From a checkpoint of a small transformer trained on Wikipedia.
Size: 13 layers, MLP 2048 GeGLU, vocabulary 8192.
Architecture: RMSNorm before and after each block, tied embeddings, capped logits.
Training: a variant of Muon for these matrices, 9675 steps.
Each number is 500 + 40 x the weight over its row's rms, rounded and kept within 0 to 999. Layers, rows and columns count from 0. Numbers have three digits each. The size before them is the row's rms in percent of the matrix's.

# gate: layer 3 MLP gate, 2048x512, rms 0.125, rows 1991-2047, columns 192-255
# up: layer 3 MLP up, 2048x512, rms 0.13, rows 1991-2047, columns 192-255
# down: layer 3 MLP down (transposed), 2048x512, rms 0.0618, rows 1991-2047, columns 192-255
gate1991 102:430503471498534436488500500530516496474501474483505539507502526517480562550478560543484459495524495513520536489519510445512424483490505554540637558477518472538480474489504554407537575499425484
up1991 099:422511494400522447555470530472521517485500492518455555528432500523521526567574551551521475481555559461480537498534497443475518456522599543535567529507453520533473446453477586398525535466428458
down1991 110:441548553473415477466484502607441529589507467507502463552457431539510461480519494490505510535488459483480455512497441489490470453549558518481462454488485504439487586507461487485505467478453530
gate1992 107:537523501566548468429540479463492490416570462537508530550548501516519522481552549512427536458509521604474522514525481453463567487521483477453517460441500533475446454519493527590517589564531588
up1992 104:480505530524520547508572456604460441539524513524544504459513466440551492513416511416483478510545491526505454509526575514523387480512496487542512451478439500506536428461468519480466529515515500
down1992 102:501517441483527514514491514481549471455491463514509517488471549585542516594534450500461476467520467586547484520544512456467438521498479458515532512571464477527517492525489509484460572525561488
gate1993 119:531507429496478433503465552456486441487516498477538484539501471475509489514462457522471421465457542495575415567521483460499455501514537501493530444488485508490531489465483476493508456507433505
up1993 123:488477456490493533444437551550524521474487501560559545509560508497513534465503536513451484411447534531465469425556582426548517544457495478518579515527529459599580465542537451554528499529497514
down1993 122:492537492488536461502446451430525462495533560504490522493521476485503476488543446445501485513533512482479499561440521539485508519454503409495506487481468508525451505517445434390503428490527483
gate1994 093:486488504474553492560498498539519472454462412581582524492461515499542582573509506498498494561505555554436487472601495504498553512440493521530575441544555565519527560470474519515462484505549554
up1994 099:545503436504518487492505484479451505466532496449565513458533496536466460591485469507519499460487493434488546444568495514556496487500512486565539468504530498472552486503475484499518564475558449
down1994 090:568492525491477496485481400501522481474490457548526495474532503531482469493494487531464527465513516502522492534522573473479470525483508441495468436554539568547414498435483452496490487569504481
gate1995 117:505516451466478559521445528548559528476441566603505554563455483401547474494547472514482476504541530541463556561478561498508493476518480543467470489556474526522572468518574483577481445465502493
up1995 108:566452522519493547460485465505498483568471512523539430532398477426476423494544503474564535520527549497526520562500504486464490516466447475471486563539458558430434497531594547440449475471466599
down1995 130:518543452458497562476530543509532433496500473569547427495490513484497510487491519510463583473573521485484509474420466546406508472495477489535505484436479447536495498484552443519484435524549533
gate1996 110:520542445428525557495520475536499456503491474496504532490503517515517447501545534477501517600525481468483446507528542537484468502531468473474483449525573582539504489546464505547518548500415497
up1996 109:460481559502489483512506548542459473506477467474535476432463465401500552490499378485469529510447539560479480492534553519486526498542470446518450518490461521493553508516490542501520478467498537
down1996 102:467509534422470535555509518488510495536473531452462533483522441439501513504500498498487524453514486439469498437545507438515423510514507492548494402476530534531514520494539457489529519428535526
gate1997 109:530483491489488602486469454481498514468520511511545459455541567424523463532554511477517518520487554529547452499493488548470531516453448447545509468506517484531481518499527470450527469448478543
up1997 120:495498463467537503479522435507573452485463554533540532496417569468543491466535487446493486496500500521552451498459615489529501532457600546513479432451451554473519491482447490453496500444481435
down1997 111:519432524486500428457517439494559533523540472572483576490472534450429487474448426498523511485456558471463473549582483470501492539508509549499444453514445551543515466472443499497509475460490418
gate1998 116:464496549529558506496506542513520586572401492400542472534483527457494501493454523519506527537529538495524516492533455475471503480536574568431445514517539479499543512404466475484544543474531487
up1998 106:493446519517459478483467478497435540506494466479540419495462506468540512470491561471541482577518509499535536574488518475471540595549571529541501554480484498489510497505521534474582450472501553
down1998 120:545397552511482524590483520484507494528495440562524517485431493445472453511566452487524521524514545484562510519508472435490512497534565585513471518568539506529588477556478469524428530466496497
gate1999 097:492473512512475578552490477510514462518460515513535534548500560485440471580458525484559455493557458577451501460536445571459515511508484527510482518463495484579485551481536444506505545458570537
up1999 097:501483516555489464508552558496506479560456504562542562526550544456435525528491500468513452554548450493487551489520419520504547533471488495521448493482508558492462442464417447510513558496610511
down1999 103:453493561534481482534553515513537557554490461466487481523535537534529504484563486498439556575566529550516530470508522480543501488479485535442413447568547523463439484559480442479533527486573516
gate2000 073:498512504539523435474520471492476551473522525548449454544545503480576575512500514458558510447424571439514459483519469557562559516491473523518544545534498518503538456566603510475517493464476523
up2000 066:469459538437474563569479499532552483516532495434529582504464500560406432485502462528469488527597466576490509467431504416474468497488551470499492457481487474489477504487433452559477491517502469
down2000 083:559454542538509499462520497441498570587481523513452564556531484499539451540494526503417517500421522477574559477446471462535535530485516512431595461526498498533557464426434531508498579484478445
gate2001 116:464580458500498519518479533452498496502457444528476458512498492476520492518534440458515510496517464490544578403628471512522484501536515465465535501547473510430454431443499511553478513408519442
up2001 126:477479472493495474463554475479554495456558517481478520433511439515499403488503555575548537505468497475465444526524500414447496447522548530488480603488569484422559544545480496508519472457462464
down2001 111:556420528590493535469485497510452528583476513480487408517523511521495464490513468576456498503541536475374518547467489467542549509552500521562475530471554521418527476517499530565463466498498522
gate2002 114:602390507537527450565462410562530551527480539501473502537480464513427438525456519520518509524527502483522490496455497413509535445499528536476502452479533499474492450489422470490509505526543465
up2002 115:482489550463513525537504396455530467493463479526485530454505505524550492470554495446520491470484542467560485476484503502530405442494492503542498509475522461402454478489455463538455448543494517
down2002 110:518511489568470545462477596502474425522464526545502443495485515602531469475439525484548493577421504503491461435545590544581505532555509527474460475550533495542505495519475457446505536526472537
gate2003 108:474562471517515482492454488537569499462488425466523499494502481499494429469518492553491504501469539545510534481442560453449508476525521505458526508480482537524570469462467551448497499495527555
up2003 121:452496491482452464479507548446564478571564475480527532536519511557462484502485489535500536492555473521536482464429563547486495525504562486451498463490460506519434518463459453368569551559536453
down2003 104:587538476570440511505541522482540584507559491552472490477559474476511483552473501525562511521572520493601541507544474532450437518456492525559502531480526538505489501541495470554464509461526479
gate2004 118:433492510580541462525486514501452520495470478546578531555572571458505522526490475514511498431528516526542539470485548525471489470519515425464495515535480497553441497506482476527493489586474541
up2004 114:541556510560476543504465544506528457499423491510557474547510526436512494546516537467561454430462495489543477449477517509501542492441543565425481538494458476457402557524577435485509424512568549
down2004 107:537388509540473451550477475407531505543514463440506424475499566493583500544531482489535547475454502510449523535549470461487573535493472527505558501432519429555544497483530512549530487463484508
gate2005 115:445514439514459479543518552489548478557475507524538490465516501514475508490431522524488580506493487499556469490413438480509520463485437475520524465455526554607523459487494464410535458534429451
up2005 108:502612505407473594528505524563486465449466498525524510453522462545497480444546534543530538506490471506465458510501481518494414555441506532479499483505576496510480480489470518418553497538453470
down2005 111:529551494469532545539578471452432517539519506475515451536536496454438476436498486482501466553518545573505523440475451511536451571521478481548444484425514629506543460514511550486421469511442577
gate2006 086:486498502480472520542516470578503496520507529571509524470518492518480526512494481528563460522496526561499458518496447513453505483471429414475576521543516550535488563489530478510569558565508461
up2006 088:531484433450449519498503511451544502500546475519565527474520493532574510422471450477505439404486541542427485535503418511495508514490488428549533508520547484416547517487454514551491473503498547
down2006 089:524486461563496562523500491556463486487626493467558456582500373485574512497458498482449459545436499527426503491581492495554524464488464396528468510477527528537435546513509468483459463552556447
gate2007 116:457521428544478552505497538500508551490495513590450483555524543541507574504489490548528446496486429430565509508506495414571504454552520482537503541513493487420473469451493565554504481547533514
up2007 110:499526497544514525461484536517433534519546457496449518556551554540500525489499522494514526473543378413549540568487511448470501532598485482525491537443408481492477433580558544494496485467525426
down2007 113:550419548509460584474518482470452468506476521549513498530555515512500578494500503505505446546512392435535505527594463504581506464591477526536415549487446544467510462491483552486491547594473443
gate2008 105:535515502494393499488448509510474511539477496473538533502464516476497475495481482541491516490496461527551536509549501486467556493537573508458510541490532537434508492416529523541447475485445478
up2008 104:562410482472533510508534481485500467460501483540528449524485507594510547494543525481547525499495560487437506469503561508540543551526423460485501504533492486533480544497465482456467509586449522
down2008 101:559495526507538534546551566560472523538511467540460522480458560530547548453464544549570515486486551518505536556509497522549453547491487583473533498514492493561474515424586494541511540474560439
gate2009 085:484509538517460478536538462477503439516447474504567470443597437493512528485476443519513522539504518532476422501496464533546511558546528546462539533462443497525488549512497563467491493501553524
up2009 079:439512487476457464525563496487445490486448476512571488504522457405485519478490513542521508539553516547469416496514504495570459506547486539484483530509448524490515538520562572369504480472525592
down2009 089:532512505472498439404486461471453501459475452554564485555440445540525508375541509443434502497469535486550480505508477427531452524469494573509491503509482508450511525489438520507484504428498529
gate2010 098:583504532494464511461564467520516449498594478551524477441546600524448515509517391541482480579453556504485460517529472510453490546555553490534467526505515490450490526517463530512507558496448481
up2010 104:494445538464520483524508494489532484538446472455419548500495539417469422552525521512475454436514551462514480467518454489599554468445559447528474583537458500515503486426450558495475475472482504
down2010 100:514516462598501516483463452467471499440432537463458548525461457545508546473547566457484571525456443527565570514484458513493484522466609488515493498504560496490500493464456436574515430497426451
gate2011 103:460505505580556508472492515500492507546455500537531536423495496524470519571490525458502531547504628465475481554559449485431463548552542543442510605557528476537489412596492524510468507483412544
up2011 102:528524494516535514541515555526513447528519495504524480475501512545568465483485509523472460394555583518487581475470486518492532433484540417471441489482535440517523477524485522518480510567463497
down2011 099:463518536453404588509503432483438461475470476524482481534467502546551462521537569502532447484510435477471511542573470510458539471493489460432560506598508504530469458494557513520454437509474477
gate2012 110:437503575537514518480471502542457499498464438442509517485434449449485452548479570508549506501502504479503484462562467470506483507440516481476536483500538574507461472464496396448545524488456425
up2012 123:534469495481455515513514496484491560431491543438394515452518505556470568409453489552477539525520509514445512457536405573455486551531563460505452585556470482521488480561525542518533388452510535
down2012 105:490443448529507544524565477497497455475516504458489398502542427504469533490545503478530461479451492471512538518509552485493537520368581538533428505480525456436491521452497504506522453511492521
gate2013 107:422505458524523492490565530481495589555523580525461428527507565428544451477504516511479425514519552473542547465575500478606515456512508569487478480522507594460524522507435471454458468516490500
up2013 108:548522520494485552534488522482543524544488562513471503515524503454460544483537500434449496502553482527468452532506412519521493483404535511523490497576457522473526442490553480488429470528490520
down2013 098:508514510493480531460505422510528547408500513492440445531528539497569454492570505485489453505494528534546528523574543561623542487510474413460461530510392454507494508504513525451444519492461550
gate2014 115:552469467512464474539501508570548525520521520592514442509557525512482493470456574540479431475474477481475555447572502467441493518516525577499484504479484518548528473504486560489556585483461514
up2014 120:492520522461485407483570480480444505497498443514491510551549516488522503477498521399449529575534510575494505504498473478502495517535535484500470582450552433506510586558522535545492529511564438
down2014 117:451564495495483492545497510495528478428518471482558454488560498539558549562525510477508505437526501446493528543511519512473563477409463534486513509472460524542521505517484476486445502522500484
gate2015 123:484495555549510457523475550509524458540515507526557509521475415479480510416492501564454553510409525471517509506473485475443566542520470573480521508555489464537470466459493504547462462546531513
up2015 104:513477455498546441551505461444533540526505571551483482507544496552530481550569451502564491558507515591478437488524506437542513532510505580528491495515530529455545415504454484492551574519518514
down2015 114:532484499512535482503522599504534500465573473513514527497481538467460471519496450498452470468492491483486494575462524481466508543515502427578522498498461487505587557489459481550515588535433503
gate2016 107:441532518526505487557494488475487553471556558539520554516514557491519473568549438559514506511423528451478441488553496489481447471442564434500534469435509436504370522533554362508498542591555445
up2016 112:481485485541477493486515485496520502486594506497438450587471466508492509588565531513501492453500578537475497458528482496503502474458523503541536478474547408511501456520458459480606532481477494
down2016 104:580489475542518534484491475523541446480512440537554567512535447564499393496514527465533469477461531525505464496521528491485481487499472525547462550510535512460523527476505471509451537546529466
gate2017 089:568484465459513514542530460438438478481467508506486542520451557525523532500483483491580419493487432454435514518517521471507584491515635462442549462501453567440491496520442444548441536522523487
up2017 087:470472515513472499481573530471552541490615490497544446534530517454442523559481493548422498478464497543545431492497504518486445486464444526550532476504516485534515527557556504495512538504573582
down2017 097:480510478434468517480479576570538520449417576494479510564416487457512492569582523538548506465578559505490430526476489506433476573488517500514514436518539505426473398533455436547478452533459438
gate2018 104:468545520519482429515501495467432553537513525525478525451496496502529513523523518482512460494530575434453526522513572498437433464485418563542456532507522500390443520456511520526480462547511519
up2018 099:521501537524421422542486443476443486452511499534498561473557456512475555575464457491480561521456504431484518494490511500442434473445502490442468532469525531473481532484527534536512543557499486
down2018 104:441442545511530487499452570525498495443490456597515474420516510449479477422539499564480430493503507464552466470565532477528480423473395534545500446537527549576532497506576513459482490552559469
gate2019 113:525579475539454510429477504518470474515548540445477468493520530513443602565514502470572478479538510447476501448477450530551467551509475455589536501437477462547497575409524543534443518513475501
up2019 116:454514425529498569473504523513586521499504455542478542448527503484455539521463533409537555437434635494464455446500422454486506447519477510517536563490552523490439503477516477565449511466486504
down2019 104:531501536450417596451521530547491478454510517485495476509461405497467542505424502479515541511486501482466526538505494536483484527509472523536555413467513550488546509544447444512538493549486482
gate2020 094:494441485488492444466516490497453520451504516591476487509545454590500590581519492499572505501453494545505493562539487511482481466499510565578482459458470462481538543558493540555554484492487538
up2020 079:524447478473563417463496500531431485461555499651486511501479493606491610555497509500530454510449547585537526543581518548488486501453527569589521485505459447445543541573524522534522512481566540
down2020 102:486520486486516500477469471436475551482471505522525515490514541559478547497463598453480467576444571489536456485551481546441483530568473457489541506486573494474474529461587502477500519554502488
gate2021 083:458536450467510547493524532504539488542502544494516532543537460427433495428500447466469460503506492420485465459442578504521506482523481537543541512577492547477487548528465467526456534579448465
up2021 082:523510566516505524573501503498469439462543498546458457482502548514505465483457532570504521459448525567479522613504551504483508504440516490573496484434490506531519432533619519480482547483498594
down2021 083:516563472457516477469511501485482486519461473456382533465515492575479474477475476506416547483497414476454490515477536468552530432423471503475538513485495506446502524486464531472479479538526512
gate2022 103:546530525428469527494443443479539499505548460537454568549462560457531514517585451531553484499532470438446501501535489511548502443493480547469583553506446507536459468523491491491476568576512518
up2022 111:482560518516420536547573460493473480397497541501557409515524458475504482519486514487508419456547553510500483468560481431513420508518479484522468516526492515560543512498537499453477488511449519
down2022 107:467481470478549512433529479538455511528444469380503454469559468485455497542501492442512500541458534557483509521457502459527503518482470579580511464537528498447527515501509533464556455568421478
gate2023 104:509594465586432533463494524509484508487410518526567537449502548553491464532521508569506520463511547445526563478526495460542461397494471427488479475538563486489467484526451461500526477477481534
up2023 111:521461529489513557436497484520468489472490480488485414514529419518543460517419486382473533489477522449517515451544468472475450490536506532485503494522493474573555528421541456531575468508530535
down2023 102:507515482516544438521525518488460493455544442481496456541502446390502521502518434438448453492469475433419550477575533494497520526526504503507503528537491466458462492449444492510544417535468464
gate2024 104:426420554516461478471536468491481530409545472440491522536459487478494518501498477490587535480477488479559542471507549578523556456534484534476587456445394446491528487481502486525559470504406545
up2024 093:505512468467492561480495549497476481546479516575514497523495514507443531459509543483437428573484484489496551504568473485466491495447507479539455581487533537465499626477389492539452538466542467
down2024 107:502454472550521531534482527492455413500543550450468494503468544515544540517459571501475596546496508503452481504549499443498477483460531493451607513446540477487443482507544539503511518549455536
gate2025 107:436464439502501606459506478518543540528441495463502469540472504534443510416573471537495516539469549502590481523582505534460538494454521533498542535575507528533460424518508492516514534465471512
up2025 106:472493505499520521518513491516576478559466427523537466492497467487497456541582489469495477528500488525525541519506445421450512488516513545535384469514471507438550511518459498468501491439481504
down2025 101:491413535617509501542538466493520415494464496479437466537500506538513609527467421489522509518535545505523471578461506506415444468532519539540532586574584555487499491451492477516500533521521517
gate2026 106:471481533476466472436472410470458490476516499504486517532501539470470462452496499451548498511505491490535524425553471528561481496553584509509519481447487513426548533509541508545461510592458489
up2026 104:575515513465422536491445443511512550544540553456478481541485503482452540490451503529507503463503501536490523487489550501439488501579507579463509522454454466552532489508506480422467542441493494
down2026 104:437503501598540473443468474467493455516511534497479567490494479478483559526484505516499505472492520440441506507475555522466501496436528432480541481482418500526477453558472587524488504550554460
gate2027 093:499420506449489473532468533501466540432548563509500522518505532456573542555543473477489493497525529501495502451503554530533460516430578491573521439492551538518416498469512525512538440485527539
up2027 085:404518522473505434467467506514435543460512521412512519516506483502549524507557381477481523463494468550504506544515551545469518444456489525533449447492544545555410439538470423506579500501493506
down2027 097:552540538479526470403495506482497517512450538584471518531478441498407476479514420471518522559505492539518446477458500478472540524490472494440474500477506461480563466505513483544555513512484447
gate2028 114:493523537440451546498514475537582463532455478521556512491546431424514498452503552498523485502484507534446508454497537516480519520455455572437548543499596433479484529463447538502461520439521484
up2028 116:476528489501464497521446552557534498504529489545468517492470507487562489513439502452459535543522491525503502486501501519566568494554474524487499473559496578481595510436468558492448446521484474
down2028 115:470539518473496492517470523550498545555545532547473460542382533468428491526463490537527495472461568588481519449511476479485488499488529470539498492535474487443490500434526455567472516511501467
gate2029 104:492589476595472460511462477493518543500568439551536461513486558519514495505542508479579478432445475510480502474571505599547536543561532535466507581429438462512512521508463513477534476456507508
up2029 102:547557490460629522496494468510557514526550468467490522463482490495562454504494446515443476498435514462453530496540467558482499429520456426460524516532518459494447484433517506555501497457486513
down2029 103:544532449476481504482498521502380512480476503487474487546512476463473545544497498487514514486536433503485444548428490516507491436433535488481470488537508503489518550539507501465535486521520505
gate2030 078:483447556562564549522472481488521495505496543469515526538492492538467505389543525460495597477466454468532527452574426501477498490505565462573524439507435450473537515462508550529479504459508462
up2030 085:509531478481493494515479530507469469445498515524502495503479433452490503575546548555497501541507511443449526505521488537531486443449541516510552446471508487456580518568464483468523522506506487
down2030 083:565519441519466480524504509485449552487489519514494507507592509492478528510490583583468513482463481501520442565520489539485477531408495473406513515536491560514468505488482458406552545469513480
gate2031 113:452453457480417508495428470548558462458461469522499542529487512472515483459476424469527468485436467490502511599518418502531473499420509480524380407462453499502484503522449516462589493563486520
up2031 120:478474474489494525523575424524526429475463561473463523530560477491474492561504496430475436473483495516531418484575513499553524444478431460545502556534492523533525531517442567525517473476539511
down2031 112:544440522510478509530502494516486461445451471470505490433526563522520491457530527484535517526553445463458504498521499561556454481547520462489518526617452511493522437498532428491480487506529513
gate2032 100:484546482522439486447538534481547526474535567500553545446447550536520474469477591482451481532545497433551566572494450462527530490433446480488446563514492547551419399551450457473531500525525516
up2032 103:571533531523541546456533527514510445513425488500504586483526567562499439582551562485513503474577496561515513467550512452505451523496439551451496487510511497498563508485494523535417408545506432
down2032 099:471495468545496533533438535542508585428493562549574496506474580518532503452518530485520501555461521513474528520583538490586483488497509527530550505438469521445465473456584542451530463516489498
gate2033 085:449507474480500470531443511516545443538420502497456490486443523507531548495437537535536513547478473507422440478482457498462496481475506501485466478598565526531498435491451522534497495480491524
up2033 090:509468585533519537531530507512567508478384420515434486569461504491544492484515559529509478509499444561538493550524496514462472522551441511484478414549508483448432558450534478499550459482476493
down2033 086:448596475571523533604491482556446514559487474596497501501455456564457460550565519496477573505620504587522476451503519547486472499385465470469493513507511538522423493460487528592496484516531554
gate2034 094:404547501495509505451491501423487499504481514550469530460468515583529447608514496473483476471492505513503467487478472509515556502463533509458524472485519474517530461499447476523527460420451555
up2034 103:511487536528551439516515465574458514476451481465554499496448479548493478520439500458496447551555536533509525491476523450507520518482478485535526472532467521467524501524472496486518472441527490
down2034 096:445518532509422552483576512501562488566504465481435542488500535493487516510462516524520473507504505475539552556463488509488482531466516509459506522491501488526501497591509480484530465510484440
gate2035 113:501514482508458553493476513485511564481493497458497550532554489499548546496498459527533500484515471534542472509552487478530490456440525530448453525504461527498516480420525529568431522485518531
up2035 115:550488472495447504497553551492458470548497487402435480507548546470504562512497567495484461498503518435497494509497490530562538495472467520498572530508509526470555443566421464522505499525533504
down2035 151:476532521516506489567391457552517527486499531471517503467479535531476466500486487553488493511550547496444457536502393510460573511482555463549409441544415500414541583517449403528463492483580505
gate2036 102:524506553400428526454496489476476489538512432468517553518415586569468502473515558530479573535438522495496436409502450570483581431483465476492509503519451401451436511580466418502559514493509518
up2036 099:601546533470524558551498449492504452516533460536523560531409440570474535454469475582498563557415464483453476475511442556528558495499491517494563511498516459478476494545560401505527531469490504
down2036 100:505462528502467445517513436460542508511555503501501477439526505495473462494544602471467461523394502507559515475487515524563471534479447564517481511558467507493557444532511542430494550489511490
gate2037 089:468493503497539435518490524451563431494541518486455556529446537543517513444509457524585570497498581457503407528539533491482505524512426504487528598477468441509467528544531536552516462558436430
up2037 070:490469505477511453524503513441510455467554453501479540482497582512530497466534516506585586518472558470512427524534540488472465468539462469509488572509477429553463542566510591499526464526413449
down2037 088:532544446543486464446484482518519486482517445475462527493451453464573443474515508445528520442514487486536540559516513506535528442568504529449459491529565542498499547527524502432541526498523580
gate2038 079:448468438459505506488502447500452416400482533487552456522517483469456416464484421469426470483573490516568469477488504540467497490496541520487510452550509487545548474490522480452393474496549559
up2038 083:607556519510476540499504483562539526551495545537481474472516581475500556499557473546513534524426508554533536491510542471532533495471496457523509545525491488453509540526519484513505541503478553
down2038 081:514491493519589545504565503498466534503488472546510499482600545513526532434490451546483501428446483518486554544449485551492501466474532476502478499525498559454462548439554525473556543554492454
gate2039 113:566434591520498464595487450498482461540528571518512594532496551473514458495487453536524436487492439558501527461457474528448504492441513488508509483469548537523501409495443546472495509496561480
up2039 098:500570501554508501519496449484544414469494480425524486500454453515460471540468484518524515512528530537450494603537500499480509469451451532536517598476423510447463479528476558517546503478462566
down2039 115:536532445553562472521465470476469486448550468451536466524507505484499546472488430532474464534538510492511489489494505485444475540473457540537451520450449503459578534477501493431505516447462497
gate2040 115:502507524567559454487339493454447486459466465485515616520475492540454520520507421510465522466466484487469546528528456493463570541462552513483542404575536443497469544475514493454524516562510513
up2040 116:441507543479518465524487456531580513515429493481416454460447484509582519592491492437574450528493474433446546474419545525515521442510480489474472467472445565483548451535477496527486443549500445
down2040 121:462463548530553500534572452459551528532440553507449427541507573521524538545480548547490495512424472539531486492452509421535420456532569481506461494496509461530513470502534483492459474478527511
gate2041 035:416492429535421468452476505478465487481469478502518513555573469474553487508451542515446513498499494498491486501478512545527521492500516447478516467487481534478517519545576573497486457470481551
up2041 028:460492447531405519499456514478433503485528496513478521528538496458522518512439543541486522515469420532537479470491461537547589443501564494463507504455467471477463604506591562549498496463462558
down2041 034:605496500502470504547511550481543531487512489492500537484467522479488496552568445530586495543526487462532455533509520509460519534491514491518530502544449529433515483486457498507605534528472537
gate2042 105:539460476416474542423481499518464538466581566566487576471531519504528497534604456508441435442597541531536549510557528448556497552530518523456581454520507511515529528601505515499537503537488586
up2042 104:494466539527490481495508513488464491443508566498489511488472484572496466535530540489524556430515523516520512420518483504556500476487442455415456487508501525522405511518525548496535495527460527
down2042 105:499485561475425507454582453425508547487562450484468531470511491491482513487546523599394433534518508446531482470480512514536510516484487508468528430456454443463447502531519510443444588511575463
gate2043 108:438537485551457487482428465466406500500513555496525528528543492513569505450506546530513549523537529503526484499459548493515465441528474494487498526444422526507576541470472503531498482569498458
up2043 109:451486553488599506497464509468548464459455482521525503548478552563491422512533492473501506455451605479498527482474499468500470466536540529520478465445507484455549474592524488528462536406535508
down2043 106:410505569456455543463494508460556488489463518434565516520490468521518464485500524502540451502543547483507450505545485524440524558457505522478507542525514530411524563474487549517472478491493415
gate2044 043:509481428515540508567491520541454511520503474520483518587491544419483441473505507458550510498541486479482536516561482556459507515550520476529540437477543528491469457529547596476446529550447468
up2044 046:497510451530525558507492523453479561466504467532514497530464527456519427518551501514513494528482528511474525489509606539481517538439488528554548462496526544448460480549526536516463491500473468
down2044 045:487507514529498461557433449459464581535459545503514473535427487461464481515474494472552514505512543530478426502520498462546515490486506534510509573495553449515503513554465439441486524474537527
gate2045 115:434520455486502485489546513475521564470549559466450521544476485485514512510489479464418442459511451514552503538509539439473471472537527555513512470452541514478546530568541477434564551395426447
up2045 115:528535495504474535524506454536481530489462492441539471516479542477448509562539515486483474555562494456468478470467511505497473494463508537533491457468486481527524540442387460524541485476500495
down2045 107:427483574543534505523477527508537453509497545513533478534467511564484557379538460475443495446469492477472504471559497461471527509436524498539433461518467493521515465510452520471545497555429567
gate2046 111:426486479585480498491584576435557568495441515476539551469463521578532534469528517500491555466538490521555525480522557470483443494488528422510451576511431574534567549535557503549502453500475525
up2046 102:438419457538461475505529459460532544518448504519522507454489501511498533377493519564438491493561551543568496464559541494559536532502537503457499484543475516553496599574547485579525520528471481
down2046 109:524483521449447499465572417510481455548484479613547465523517476485581461460521475515493487506530518444552419488485501393545491449525480516503488526405458412573437465510550506474540485531500499
gate2047 079:474465509546507537530442518552401444554474445505553539592515507477529549543534488537465541525513470534377512492525489556481504515522485574583513552572491501506534450545535507555518476490490518
up2047 090:525419526554489488458475536452430520454549571593530468502594472557520502484468530499565478481492533565494546482514402452520493442452553498532490489510500520492517458510514529484441462556513464
down2047 083:473458538548458517480573575489620484470496547565484439494502482495475506535493462453531601482585565508518477479547544511478495475461453488457478411485530514489474400471515430527457555452450405